Weights of a small GPT-style language model, trained from scratch on English Wikipedia.
Size: width 96, 3 heads of 32 (1 for keys and values), 4.46M parameters.
Each number is 128 + 24 x the weight over its row's rms, rounded and kept within 0 to 255. Layers, rows and columns count from 0. Numbers have three digits each. The size before them is the row's rms in percent of the matrix's.

# layer 12 MLP down (transposed), 384x96, rms 0.0615, rows 145-217, columns 0-95
117:101165124134097111151117122129119119126156148167143109106109137105076127114064129109127136074145130135161122140089117111132111144091160091145152123099085126125129131142135155093099122108107164087111082112125095113127166123111161124144152081115174156125135120121121120124087126087147149129
099:093189095153110170140108150126112094117127138146168112098170144135122120101163115124104098132143140131089113184113119148120110128106091135135122095158125121180138159109148113115117127186126137116102127154142107102166136158129184162125140138101145119136138169129145111136099137164121145133
097:155153133114140135163095131073150139152118160130211108136104157120152101162131124100111090109145173153128109168120104148167112129127119152117117168136105113119133121128166138136136170128121126089117095133111119133143149163122109150159118160118153109153167140124085147122143147170099143116
090:123127133149118134156115145125134103099128107106095148136125129077080167164091142128126156100154081129116108118081115118123154124119134130104140137122086137144089133178165147120109138115191168119123122096110141099108139154125113113107116167095084128173118145107159165137110098114113130152
088:135116125143119136133093138100131129092158133150174128103084083121133138125145172137167148137130156137115110105134123153071164107142093131087119153122140176125122138131132093107110128072139149080140165104108101142120117145123093169132094163106137129165149154167152121129160128149148112116
112:130097112156126131097135109074118135107119126118105108091128165123090136114139139126147128133124129173145109144133125109115113130108171186107118140143108141158102133182165157104141101172125171109139087128128090101131086148078163114150130118146117121122119134139105118134099092099114183153
114:149124103146112065151147111114095123110124138070138140125122108076147139104141155099128139132123145115150125151127095109130125137129175102137117120131136148086154092116122150114099149141142126125109158138159078103133104137140164120120165112120123140148117132087119110174124059060130139106
104:095179120184122116155116106099111112129152158146118144109125120137088138121069135165133151140116119137151153119126154111115126177110137128145115108106098107158118110141177115147116138105120129132129127125114082129118132126116108113120108129125187131159158111111115122182139076096177096085
119:150152131104153170118133137107106153132077132152139144130099122149159139130107090155158117072100122144147124129079101132145129121133150077101121158137097135138123126163124148160122139120120113130169159153080130102123137116124180092129156116111175091136136087077130143114128156127147125162
128:160149115114130120118170138152125137136114146152108111116124172120168126112151104129131105160152091131202109103115139135166141164165125137123138178120077083123134085148133100138134118100090107167093146091148131133122124136139128165110117110119135131095106129101079116121127075145145139123
102:102152144172115140049118129066113144123141143127107124128121119122134136098138100141095157105170116168154153126112165103142095114120148158130116097157138146145114146168124127104110116105163155128158144148124154110185135104120149116143134118086134142146147072129134132120110138092144089144
095:139135168098175137150105124132140146138122130151172147134115160176126133133119174143145136104116145158140132159086135147141168134116098121166132101139086154148107160152153132125110166151148121154150158103057118152141142138134191129131132138117132119177155126132139178128125123115164136147
110:117166157119122126140137137125128147121143119114168128100115151119127114083108138149149096129133116094078075091083118119144075121127150117119138094086100162107171122112140117143112125138148188153131123127119119150099115101163139144125128072116126084137087106147093153156119132087113129116
110:161140158124098158169138151133149119106154087121111079156105150141140178138148121130120151102104124130137125128083118129170118126118072144157152134169105116129131099166129125133074147108094116133085128141104156122147074161114149148161129112142104134151134121128108129118080144150084145127
111:157129128098111144130131147162169130110104120174128123092182139183101132095097138142132106134126148142103112113133123118136101132142067105119110097091146118126076102096132194118128108136098119150107149122125128142142152142139091103106101120095106102115153119128112165155154160156117110094
115:115125126094128152100130125092129130101103149140118157138135109132132121097118166131127123088111163115146122168135117154131125110129155113146100167139147132166164087121151133147122135146122046099105110089106107110130125124131097095077066101122125160165116134121132086147157137160153158135
089:114139125167154173146086098160104090102095134145136119161131113099107154141100159129136108150147139155127158144120080128125132135122130131140151126138100144138148093117124094192149144120186126114129101093124148102146100122140172201129127124090127115111149126125165129096113151104120145131
101:111126185164140125143089158122126131111128087155130143128132123118094154150081140136114120102126068185143166146095121110141131120093119130161144098122114113093096142142143149122099148139128120105108141094092081111154154165146181127115101146156108130145133114129128136145072119116142150147
103:126144147160111138181072115141094138151147155154092133136136127127128175123115111141112132118145088126129150116113129104095123089099130130149130116113102170122112150122163133158072132158099146140104086134200154138162150139120146162112161127113130110105097135086098150109149104126124119104
102:166138135129126124106175153212109091103168131158159130141115118135130107103162135112117128105136109152099133107126097140180142106137095153114095161132114119113130142127118147133137115090177103132124134146141139150123133100097146123110135146129109087130174158144196100120134143124167127106
115:146128142132121075095141161113119107110137115153111152105095106122167134111131140091154115117115124120104166177112132115187123115107123138116133146151158101134139111129115104156076130145142096093144119146126131079113135130188157150157120120141139155148170145096120078146168134174106133137
092:132120118159174112130114093171101104118131144151094142153139113121079109115105168151137117111155125118143136148077135104166140163102071096126125151145185146158103102133138113133125144105112141130056122100135122151143139135109154130142114137121142166100121170165148121122109130131163153115
118:092168132149129116111094116109123146117115088170151142126157117080110102152100135156123099072131141137158139113087125098132164116114119140136110079128133129163108132091120115134085102164114121100123119132133119127169158116093151152135187103114183096128119138120107131129108109083114135146
094:139137115130130137146138127149125071133173143150108123089126123093142099171105071125081142148144129107080115133130142126117133115117136145147132085132136153143130141153156118121158106140078126164060075138117098147125160133154122131148124104115155134142114093129100117154116144099070105139
113:130131103096088149127171092121147068131151127156127146113165140129129120159112073113139134086157133163140090131119141091147135143150124119124127123106124134135145155173159087122130152164116175159113142150124156117105117109149114162129158135089144133144129145128099122174150122160095093173
094:128136087135128151124103141104165135128160143184158086120131140106139159138147137119126145095106147124152149134110123127121112112112117121198104092119102138106160145129127153145117115137153105143132199116125127161115120147162164121173079105107114134136164117139116122168077098093114123108
080:152094132122137149121160102178151106113113141138100090110148126116123188135139140141148141136131134114145102183143143124132102129131088121143163101134169128107151092079094120119136134117161142119132134132180142176086125124132074123094101101127143145122154110162178126101141129122167120142
089:142097097117116152136125124162141168096130127129157149100109116155113111090113134163150154116153124130114096145100143151095111131142111093142075121094081165128140115128083163120148113097170167141140113133126134147093119126104126091138158141120117095138082102149153105113085094108164115161
139:155129137118136167145139150118133168091131135123136075114144109115115120110147132099144139136123132119141120160146131145130153117112140125114127123094134127150088101116107091131096111140128124123110095116116128131168080085117116127154125096121200133148205122113117070111138113157108094190
102:139131131182097106112140118139094109105144142150135106117123144112111158188088121080174132102126118127125159137099120100119131146136117105157096099134099092117156127133145128131109143143128153116097084111102126089134185105136143129090098127135129103162131096102094151144075107100167126125
105:118114119111142079137127142113093138177094084100148112106123153156136088127156149166152127140174126090161138111103131127158128122126199133117125127124100182136160125098156148131096104110117126160111139134149128083142111135154123138122127104115177101117110113116092143145157081149129132139
084:152115151144109123110143153140139106124174151130097125150128167122123168124115151129150107128119110092108139101078111112146171121086131137085130127101118093135149117105157096090150136149147106105129121043088106103135134090108107109159104166143098152163120119108113139121109150128112135160
091:129152104112117130107146147123148111123131149191069166132133127141135189159093149075098117134126119132150153132096110121161141156101126094124109081112095156141097114122163112082097123168106109117115120129102111119100109150150135111103151126170133090127097139156129123136108167125114114117
107:116106160094145141103123137138123077147102112092139132107130153115157142113129156133119114129114130120156125118098119127088148106070171152139110106156159129158132115170123102142141123105174115148151111082110111116155151105175107170106114145129147101120111135139104169125128159136205145118
092:139127192074130132141105148129119142128119111125128140120101108125141149164160147167156119142122108111119108119125168190111136120073099151117131157148126160081119126119086128132125143096145143156090143105156132153126128128127104141108113132086170129143131157100112147113120111176115074087
109:132184125127150201136107110152109134115124119139116172136137148128156091125102112106118122127121151157122121184123129128114128096150099107104109156132127096189097146148150123134109164133085146097101150143103168150104138135110145143097120110143092119142125149136143146144111195165120111119
098:145171124107118141205131136146146151107138112124107133135146112130146156106082130116079101110083133117108104174074111136158108131104115146129133145172073136098130107138154160119105112113119135108118133113140114143106132162168134175078110137120119148102143135156151110122119156128160143109
115:153156133117153161109151072146131121160100133111127089112148139155129152121130131162148092177105165088109154148119089148157169093153135124109117132120095129110104129131089114160170114150130124148144121126083142151164122134096155087149113093139131098103133125122122127084146138181139140140
101:112113108132117120164146152114129119145130111093135108095137128113141071161123180122127147129121139104153151153155118179158114125132076157113154099132089128157079132166165115084127106135138116141145136145081139093140108114104123155132098075086136130108169132153132128153126127124142170151
107:136106108104119124106120082091133125112141136127140134186130143107154128139116116115103129131118139132161140174128130120115131142089219116161123120140140133108131171124178122127135103155122124118120148151148130126103146132111112154174088114128144129199152155163100098169164127130145112154
085:151100136223130142161145139098104073166115127120108126134110137110111159128149155094122097128126106135146125130128122109107148153111127130140132092133119162142128132147136128177102141143140125050117094095090109116137124145136134113108119158096131132134091133103127121131071148126111123168
095:110090085127152134134189124111123154107172132108153106156092178117113165123133127136121127131156109120116137143158143153133117170100110120138139103126183151107136115142103105133149131098184150090144110137142129186098123165097145126126113114151088150106109147148132122095105127119121176129
110:133128153158107128152130112074149126142146153120112108099117138086131122090103121158138147109103133137139145138123092077148124161161134110076101186150114164141155121126128139109134137149091080062118143150130158136124130152138118107131079130140079090123106101103108120143111113128118161137
095:116121130139125086150147137117116118155130086087131147125162127135121104141108159143126107140133168122109125058105118142088085123107131141128110127140107147107173141119146130105128166114176122133099167154124139108137113163190129108134160125117149123191130107089117158179145121116094138142
112:137124118126138170107113135144136079091126152096115104132168144144119106144129087151111154163131125115112160133096129150187076153146125098091150087116133135139120156122133122113137107146120156132091113123097138186105126080101104125154163093145150146123109099117116095151174149101126134116
101:174101106118142133128113132139118148080127168143092088092134137148130158152164131130154153159085125175131116141109136132102094142132118162142121133142107164131116116134082106137127095156184160107107090162090112133136115143121084146119101117134102098089132098170144093112140133136121145108
104:125133089124134119123107137131135156102128090118113125121141141120126087131139136156116153098111146183135123123134151145108111135114100115176104087129104146146138157049125152127122100123129141145124110120145158130151158074096140087145157118150099138173088120074115157123117083097134146092
097:173124090060135139121123150103159131144146154159167147122141123165088163134116120131119139105132140137138113126144112122119132148131088138145119143099115120112149138142167131117162175129095111144130171152130120117146131107128132135179145136107134080173129081107144156204131154115116102112
094:159114133106074116111107148119133156136134117126140125170151145148116119172148124134080118142120163106133130156109164104084136142141121149095087093065167082082104128125168095120140149143108117151112129146105121097145078158138146128136122113132149124122116151117173123129119161105143090121
080:161118093109138138130096164148143175106126120071116120121094119094094113131150131131122149141133156112159126139169142136140171109121133154129140117121103138148098100114129157110100137179116108156109161155130135100121098077135145110138067092075100135141149116181128155147118135118104147134
104:175096115159172110145099151112077115126139117118133114142157163146136131137106140157151132124117099146136144135119111161132144140108127132114129166188151090118103107183145149123113158095130113120117129147132122098142112089127138135118131134074167123128134101077099149130115092074174133103
122:113168143137116124139151136134130129122105122089137152124121123155123118152120129147120123149140160201166117167132090083183156118136108118114131144092105149160086124104137161116114186121105132129118168095119123146143115139144148101142071142180098128144107140145133140158145183128137122120
090:141116116124145114157130071120127166149176154114160119114136125159138135132085102162099112127116120120153125133106108129166161094102145117120129144132083133143146120101177118119118152126145158141141107145154113086119114149184120142064160122146111156165135140082116097144104080129106137112
101:147157096115106134149170061138110151119124123139099115112150076127097129102100164130135129143108091119129079108153141121112153172142116189155126118143169139143120124142108112160149136142154110131107081137131121139142154151158159155070127158157151133139130120078151106142119146126129137128
089:138098159111117117116156146131139148127107134121138164139143101126048095091141107152102156095147128155118125109127138127107088140128125129080138171138125182111162135134117116145169161118157192147092098149147103139113150151082132116140155126155124133136080119119127093141118132101124116145
102:106153138144117128135159156136113130136113134143136115106158089149064137118092133091134114109114129134149129130131132105158180093094117161135139096114108119096153099092118188131124133080136142128084131096139126095136132117133143155171123051115129152125146129120112071136140122107106131114
089:125131143137079160135112101176080135112139097135119102154101145132088143156078107140105088101135115147174134177090122131129107182084138110148136095154145152120100128151143140115114109154103131121100117106132111118163160143118155153172115120126125137112129106149104097157105131105148093134
094:115133123096168119130147098169130144159087158142103131120114065111106091111065138112120129116129146144174117162115113099144115117110185127147129124117146130114150138106147104112094107091128142132159155106108130122110163104101167133142146139125126172142113168119127147124120107118168069109
097:127122115176102133171131137127136182105122121165144166114123149073151143107112104145144137081136147105104140071126120132106139127122135145112130126168117116138157157119122147124114102117122135077139146093178130148139097119082117142102084132140101088133134152144128080117182104130149141148
097:107154117147139134150126108119147108125115194098098133134127155117141166085154208124127075152158143106145147150096117131106119109135141145134138123125094096078144150145081172107108106130163111106140090157132129112129107109103121129128130131088173124117158144140148164118124122097129129121
102:120138179137118127139113129101084114144155144130109123160189149117157130157134153147101117104117088123124140128120115149183100163135133118107166071125105176119129143137170155095146134133175159130181148126131135094149171128125181115132151135131119140092112146146127148111095118117117132130
099:127132130113145145129124108126138132135137175130136162099120142171136147144134183137137126143140133080087137131108129102121098163140117149130120168151116078168126146173109127102140158104065156129116097137123118163100137159163162164117139127161092143106157100171156106151111129097138158120
115:120105146121150170157129096104127159140121087153116144195139150104145180151156186138137131122114123147148117147089094128118152135148127136084104164142200130108104140138159132152127113128123111115122129160133125087132100174117125104136146130123146106175124135112141157116142122161095122107
094:128109076137105095117154114088118131069099153164125129160095123078074139139108107123092145144111140138136150144157089160125144156141120135138146122103152142149147136103132140112138122103121108163079120115152118128164106139168122131161130069142141145121111131140101133172149105124083124107
098:133112145144061163142150126141104168152122137117124152175134075126140154110148139142111135144182152196131164121107129165102106138086170119101129129136126137140131133155100135104095149065159128145113135142180133146106131123145121118151140098126107151126137137129126129125153122115103089101
111:186208154122155151151140127120138155136131129082131124105129144161160150133071181117197110124123154097164119095129131111141142166119101124153125116165101137109130139134155092137115145136120145143133150136098117140136091138125138171123093131156142123115105115134143166123106119117142119107
098:146137117088123137111152070110101145095141137163130113115132148088114166091157088152139145179146140126149131120158139140095135129130106130086142130131172123097124067115109148137117139137112146072145078139132143159125128151131135136144133115149108160157120098141136145135112058139092129130
098:160131143103120150149108122102151094077088182129096096154142120172101124141124159145104124058110066154132125144125121151140144139135089128149119103129123144140137139128126129108104124142106142143174161095128132135154104136121131152121100071100142122167109126100122169118125167108130128108
108:137152127142106154148120134120135105130148132125158089133118136089121136172123103113159133057157141149141158119093136126153154173128113125145107106085086166129123119122150128116096120148118097113125099118132093147084149160107125115135113118079171111176126089089105155126100128097134156100
097:108135176179131125134140123136119069160116112162131150110118106142144126120160121173146118125144145122112103112128127078126152112141183110166138132139128126134110128182150078127147093143152133123118170128131091082150122156156157141153119118154140108141106123163074106145156130096108111105
086:131163145124094138092144123117112065137100142166142152139130135143126134135113104110116149154111131160159149128134131156151152095092154130157107110110130125147136165104090158129160124079132160116127080127147137125156116121077087177167116108174161112113128116128149139096107124095084136138
083:161087125105145172132145140135120153156135110154129102201134123136107118135163116165134136132114165114099100143155135124120135134168090124088116157103164157165127121105129142107157156132118080166141108165138147134079116129132127121099151090132099143150125131116173091101136111133088132104
107:142159147121167078131149068098144109124122134119127128119116136156152144103131120121117158118126105170154057086102090143128111144115102131118107144134104116122172102091143135136173114090130139120097130117110096132160109150147157132158147093131132107121127130111148114137106080094103087095
# layer 12 MLP up, 384x96, rms 0.0604, rows 146-217, columns 0-95
106:088145111179141145132112151130130098099136125128093143104089100102160160139105078112112142128118121151082129168127131156130165100085125097129102169147138135140136138158074151137127088115091144129116154100136115114099115137099139140122137139111089091118121144097160121129198132146116131136
096:116126113100117128098110123136147117128159110135129131131131113085162106081109118114130162141078121148123125124143090125113184088151135115098161116135198115122097137136161131169117125145098114165101116126113146123129120148127139133111076123069107128089129168149105138123140182129082129114
100:129138083120139126139134145178116108112139095099144118104127110125104098077162143111129131130122081120129098068121133177158125152155158102135085134149225124114131135137116131140135101099139143129122125157109107185118099098120139108145125110152109115101132167131129145122115104132132118133
090:125101142112154127122157153111122104108127083155158097083166128112121139090156125073126179133062126158140145152118132134115153093159131071119133118102151120102130111092114136103153102134128138148108081128152128120160152117122116099109125093144106135144167113135106136125138166151157164130
120:101112088121117123118148113108158089107129134160103153109089156127126132118137110095186116139076071151136139129148076097092140131137124171149121161142131093139111105135108111115133134121050102119145115165119138148122172126139128079147120151154151143131127120121117134121145168130101126143
111:149131105098114124103159127139132097109154146119106178120151131151111113125165101112167114139123148123160142127141101152090177079151142135169136105147159132117121159100180120186136106149092153153147126122136089175133139114133091102143148154115085142138116120137140108093152171126135127125
098:145116085095133102154140135136165109094151136079141107124124122111146135149123094086139145163113111100154123098125145143119152121143171093084153178126146150155140167180121142126129096131132136155164094146116093140143150135150156101132138107138148170163105119140174129089108128097119153132
112:141123141124145153112113111151151145141183146119097157105125122162109078093154098063171126100078085154107108141138129106128164089138122124110136146115139106093142134157144138154142139154107141123147129125144125146108168120082168084132091100114110140124122126128117093133104155103131144160
132:126133121157132161099142151119136176140106081125124120089115116137119134136150121073172155122124118124144117118150047151112122121174189134154144173107120121102110137116130119176187120132120114148157124116131126096120143134112097140157093109103152101100137147151113121107126145142156140109
109:093103136125142111135182102106101093119138158112114096103133111156136137089169126129136155108140110170143057123118100162112175110129153119087097138097142128153071182152111121155152104109133152128147120120100114134132117121108114157094124152135152117082132133131122133079122131127128121124
095:039103122130124119135121153104136104125136127145114098136114105085127141137122080109129128063121128097164102131112149142115148110131145161146124105112137143052128123119111123102118138091116114106109139149159122133098142109150063101102164108131150104132105127116131113120090126111103101108
102:138078154134154113082148152130170123112120127147133146105057113105143130163090088128145169120097098108145126095108138168136144123121136130124136099093131086128116099134153136153104174125089162136119150117131125114131126107092148169131118146122095120148120129166099171147100102112105104137
105:133100113121121139102142117137117110085130111109124098114109130103127087089122073150143163157120122113093118149116128127120128129107140142154135135133090113072113091132134124141137096095102146128119120117181118119146112120155125177059117140105147107120117107124119142110158154167165134206
099:096083111145162122090166133113122132126156122084149117125073123124113141141134127086130150118108102096174137126109126090083139080135126169124116148131104121141132149158140072110164122143111154150163097133136128133133105105119140116144118115174157143139128154108174134134116130111131156192
115:115139121096146142157153134101166151118150168147148134127115136133149128081132123109106112133133104118077104108124126148084124144129178174146138157147142138085076129129080148122114082120132161151137097113144151181102164149114120106100117105177130132129150140136093133132163123168131108141
091:136134087108126116133133109103137074131128123127117117131142161127134140120145125123138160094096131068110136139136054116138145108117116123118181092137131053090154136158118136108133114103137143106169110137123116139156153080085138128154139129129113153123140117102168087111127152124102095153
100:123105135119166148110145149152093142123111151139096159170124144120164110127126120147136087140132125168143116143147137119117139099198121167093162139162149118109154179144122151127115109060121128148159155143088157158116096125147101088073137115142130115129123127110135128158159141151138106121
096:158125132116135124122129123130167138088149115164140150110126135131111123141148128138140108077088180127107127089098111129110143142112155151169119131135101142111094132133099100136122127142071164129127163117130111123122145121153076109103119172126139078126142128135168175099152128098154167191
107:145081101091128131124171145131144121150126117129134130126100099160150142092133116128145107071121127149120125125162150127098134158111127141145117162088094118131087145128117122130149127064134151175154103147135133151083156096099104147090130148171125102106136105144146133078150130148147089164
114:136091146103156142119099148158140124095123107108107100147103105121118093135104092116127142114121085131127075147142112123097164134128132144129140115082138135132110144119111148119095071061131124124102151103117134115140137125144098127078144137148099148085133089166090158153141174164108119138
092:077138123081153117126150128160182103134129136120119167159108144116105098116151140115164109122115139111118106137155118092147174156133108097135135136122107102109090139136103149118155135108126143180121073115112121149070124100148109128126152159152130133143100107108181135139108176116125168126
104:119132121157147155186135116132129115127125105099103107151127094148111108135124121151133191133155121157096177132086115138117116107094136126181152113112107103112123140120116120106131101136079106121097096142099159169115136105109066117110100088128126156065116128140102150146105123122136133128
101:081141123188114132110144135120140124086160132140135152146120115138146110114124107076122129136109127145109118142135098099106139141135134144095102122136161074153147146119064142122119103136100103148167143161130191111157098134108122155122079105153132086129173138091122116099144139112128147105
115:089088092168141144114115161144125126096156156110096123094063106170084145131112097119098110167120119095127147110121153165106136140161126117110169104133120128156135158124160126128142097115092147143127125126147147116152145110122146129062100124113110125112139150121108172105135148157101150140
091:139129161135142104116157146153138122150112103173077117134120111138119138114093124109108156101100068132116129117128138157125137112091142093078165166135141127121121146138164123116149142104118157129126110140077124166172107113083131174142156122125146146093126152139118090100133103188114103135
090:137106112172139112104126168145119145103134072114114135100114116129147130134137096127131115066087085113132112087105083096101117154125119112153123131131089127132107157113163131159152153143082190125136142098113130097157144138135158098117105171139130128094131129151089122136103094110113131149
095:122147117138132114157167178115127092152149136134108078144150126098162146120093127122143117157118099103157129103138063117136130110113148143112179109139157136122076126128110143135116150112101122116149110115120137120139108115140108154131095125138161138123219151114139102116185124151152131158
129:069118167140146078132113172119112128093157121149116123115116072147140101133098102139144163105105109153172098092140143130125141108077126111126141166118137121132143127118142090091151098131098102087102128141141134178115098127108122138108071144157148130124115114159145139138127124112161101133
100:139121094122161154164125108153162144162093077097146151139148137133111138120135083113122131115145083168174121116110130124086122157109182137106119165117171128156113101143196123124159113133112107120144166133121100194114126144138103140111117106116109154106144111133138142151114135122104131133
096:106128119098175096146179133134104142151153111131131127183102125153159115110088098134125135089103137174126172117134108117106150095121102117145184177097114067143105123171121122119108150134095101157152119115125118154112151114094119109133148130124135154107131142115096139116133125157097152113
086:121107113129124132171143106097149091149116131153087126118147151170163125109128128121076132112117130112103101135153106132088124125118124155123164138115102115107092159133097080150140134148132184100101150132126128165083147154135116139063116158126126159102113099175145149087152152113136136114
089:126130104128135137149160152142144100156145130116124126141179146136144125147114131088139147142122125160136169091199151119105142077074134159139144168073129117146150128128113104153130116096144108133142121117107143174101138110070133116101124181140156171113125115125110134112100162140125124142
116:127146087119124149118164142136150089082116122142097151117103126128120135098100135130131107095132117073106134139142132116112169119128182137113110142107173104119108137093109135088092128128122119112175091096112115151128130113099101118129093131168132138124192182122120111135160151119126121182
095:154138104123119127132098113133154120092108124085118131084111151129129129124143151088071107144117100101121132083156066115138151122174140108094143147118152129082119149135145093151122139130135168118133105150121159154109141103128095077115106156158101100158138168109129124086134107137134103159
100:094126125155132147104140127139157133103174120166163092118094102136148107116149119106137149128159108118120163128108093120157160132121104102104117145144157124112130140134096103109133126104116122154163089124126139125130151088129135099101138145098101136081189111132175103122185131137120183175
101:139098113106119112086120122131113140110094107093145130142119105152110141071163094149095103099122073148141078101148095097134141119140127191097108181131092075116127126130147150111132138099109144100147136123121126119149142132098136166083124122112108108145161120137152136124136152159122122155
117:116139122148173114075114142136114106118145117157109074130063099117142088108181123132109119107098137154084115142114139140127158122101156165136146078125150082094123129136130135145143127071115109119142137100133132136133121093108148088142107131135118103089134114099141133074135114126120122158
096:135180133132142147117143115166139101107140167175098110138160121140131161096150088154148111110096103121091083104092140119149130123147162115117125142127162140109135117089099131173123129114117152109121124071144131158104146138130121078143126162163131122117112163108097139073155115142092115126
103:106115144128136135139111118165143130123099098118105166106089090169118103142105100103098119098096106111147080058158153146100135119156114108170127162133148128142137126131151127085162076118110144139128166134137122118101140130087127132113146128133137141156129132147103138129096168108139153187
081:147073094096129091153144123150149153140155107156117112091095150160126140154158121159131150176135089131143152125129133121136117129107106111153169103131156100113157148149125095137108125125091123139150142136075101179096099108111120111163116120107132100150077106125138137134099123170099157128
095:133158129133162114134125155129126136132118135166131116148127139162103104104169105100131140127104103086132149094138155139101132112144092142100138125148171165071109108139100138144184077088062176134177113142155120146077145146121113119091129114146126135109128134127143126104152137132125114121
112:124102135085107109154118177137178056121142111138128128105131077118109136114123142140165111100116121147101107117144102172098112149175176141127114146120170141071113140141129127098123117127093123124160146184143159114115117154097126114119129127121105121100155126142105143124116099171113136134
096:125121107128132166106122110140145154107155136144116131138101125144118084157150089102113151104148147106150080130097129136137178143146133113119083154140144115083122150142152137160168138155080118132141111161110141156136202111094115110114132128136115134133141120144174107103110119087067118109
109:105096140096122102120150150138160111147169124133137120159112154132125075113110133132141118134134143147155128097168118185119128126112195148130132114087146137114131120182098133135092101173110112177127123119108140141124135092133116139128117196136121135134145136155096150091133145177146110160
100:090131101138105120179134140085135116132122100154170087110059103113137105149128129143124123115143111118134074105154116132103156093141130130140107154115142098093082112112138098126119142097142141129182096110115106165090139143126126099130142146091112105113112127115117116079152174119134156122
114:081097156120162127137124158167158117112124133126092089136120114106123128119120156133112110127113108139105077094139111104145134120126128147116151165152149135052099151156163119159147125126102144130141163176113113126146139082117145142111143144124115136085175144122123131123171148190145105126
101:139085133099125142129130139107152097118110116117078117131142078115127135134135092116147116150118094114152119087129055111139146123173128134120097137096167126082151098137137112092128183124068120112128138132139121151159114105112118153134156112086161145135121101138156150139107168113122103153
098:157145084143159127109130135154124133147131131149137123155128129147108106105134102132107153104115127135132144134102104116125175125106124126124147115083154124091112145153133102121178168105092151129196084126112097118107139094131112124099117174182121140144090141088142094094147135124114189122
083:121156172124132145127151105129094097133098113186142114140125112166149165116116117157153127111144119120113122115086120100124118144149158099116131124137159107124150157124104143187110107084124162113174093099135117145152133180122097135109153165165159108115094141101120117111145134165118083111
102:129151149157138126105124129152150093128157083155076148123103134148152129145170082121155148129098135099152157088115121123120133138097141151130156153110120132147095162142121146151145117081126108133125140123114074128108119104125090163084141120160134114082154087087112080143159107107140127141
116:131124102127148125124126125126144174094154143101112121140070110139139110131168110118143157131160123150097128132174076129130120124116144120145098142097150140162105096136153138175133152097105107154147115172133153161139134110087086167117128143113164065122120129131165162152122125160137093106
097:146088107135140097106128150148135123107133128155064105107124121129130135108171116174110115121124091103154151097162108151090134117170121163137129141118125118121091124124124176119117084112133184088127126153132120081117154117109063136119137117133096095115158158137132084139130133113109141157
103:071112137097143137135128106104129101124157131164106118151111103140095106114130137111138119135119135140104097144118143140047152131176159133118148159124135115150112155168091114151089122147118128160137110127096140176135149145079099140105093148129131112126118087173108139083105105111139101126
091:092114095128153129135097122164145120140124153134112067114114175121188159181139119109138136145129128077116110138169150132131148151129150146127106114101120083145106135137108118095091140153117096145155136117109125147102105110153155112128075138123091123096165124120115178132093136122145156108
104:134097147104129144127105122129131132131151137110127127151066159133172111154132103154159157165145094106121132129098118141103104138139147119085091141166130137140113114168141103113155104131090126122185056118071144140078142153133130138123124168153119124139113125127167169103142133117122144126
084:161179105134157172167142123131146112119126116160135112145089131142122138109119141162143150087128130094148133105128143118140170101143138174142139179136106078124157088155157148095094120139111133158151110111147139152158105090148106088087139143134139146140145165124163126115130105119122155173
100:115132131123131111161166156153180132137176143130090116108093125139130119119149149143124145163142142114107120127132105122134128111153116161134107108124090111095163183092103104095161110121113118185140121147141155112155150145106135126102145104173103141135136130141129091070148087121120189123
098:113087125141120099124156110170180112104079116121120106114116119113152131062129134139126140101098113120107096161150128134160164114162105134161121117114129060115115166120144111147168143109112121159135142109129146123142135164133071137107104112112090125145145169094132133099139161107143138148
100:161117137120104112109138144141119159123116170096122119141112086135141088117114035147122161126103139098123148106132149164154152130127144138118157122124150132105145126099157128137125089121070116148132136102120136105153111130096125136090127117088125137120119167127133148057152149093154092123
096:137112100088144148108159146096104108112178142094085129114116127134126140149074100114151159149143097109158145087156087104150114092114123148133136153098134124161087121133118165154166160136125136184114139115101140131132124118100137127061107109167129114112123140096125142148103108119127111139
105:073108122120127114123161150090156078101158132131156129111151113130143099128119147108124177122158101165116117107098106101141131082169133124149153161127151107117123123143102090146120120136125092139115112121132169113133122095127101131097099167175142100126136185164163150143158166110131124129
126:152127132128138143133122124169174135158175149107103155131133093151120084098120113098153119092059117107114119128119128109127154129166141115092120171127133101142135119172125127162155159141065119150161107173128161139095147093101132108094117092140134145107100136131137128113133155099119133119
093:103127131093146087157137133155128168149121119118115084133128117128167121156135136065170120123134093088130073099104157113131137149112135148133105138117131134106141127157116104133177102139132136109182170142108113146088141136085155141127146136116117096126182137173123163138124132144166148119
093:182133132081141117146145132144150148129101130153146082150095129129127132107191114086097155122109156105129177133115124147135123110130147130091114134148131097075145143144096123164158101099114167156139134187152116163136192115116126127121120134150112122118137098141152143090113119129110137140
106:132090174128125098110108156134190172105118116157121115104105125133143097088135113108101135135185111120112091124098111136131165152135167133126139125151132155075094132133137097145127160137093109103136109101130088108144123128121133123095113142107091100113140129190139098138125109090141137164
098:115122140150134143079156108144133151128168122107124159109107065130112129112123127135137161143122073142147120116115131151100195103123144182108117127118156123118098105167083138108081141099128163146140099123101130160161146116106120139078126173152147134102138105139130144138120111133085131126
104:107138117170149104110128115150109135174171101149128140112119136106130127140134117079126120124151146092136138136142130114111154123103154129126175165117091128113074116179096129141133109124134111132114099161130141139108195111132100102129142133160120142109164127186164130106127103159099127190
097:138117204087140112143131084132120081118146074097123181136106093100109114101127145145101125095122149152081098127109123142150113111111145121152132139123147110113123129143154135144156094103093137139126077161130156145114147143151162112142157135137098119069115107125132143125169139140130124118
094:137111136142190117169138177128164152137140139137164141161135112094140151114097078091117156131162138103098105092100102101130096126139159153112145119135133126116107139091109112147113128110108141152150162125179128125139137119095117104128152143161097152064106112112103137127116114158102148101
096:125105132095161101151124149124144193131128133097107116124091125109154121138146136131141097094127075091103117123108121101109092164168150091110152134144124104116118100172148104096132165166125146139111156142109128113119150109149145074077139126085107129146159154117116121160154132142160139113
091:146134126143140125117140125160141147124179130142130138129109116114105058134117125119128156115131097067098064155144104087119152142142108107103112155147149105136130142135152129073133152116139125127161080114125165162090145099108079116122105153157105139150112121148149133131121134102102178130
105:092132162173114116115105131101156085098108191167132153144101148116117109102141053126160125123096092139141136129150097147109107137099153191154151123115156099122129130121121128182143138134107107141137115125150139128129156137125097110122092127095116113111188112114140138139132142116141143125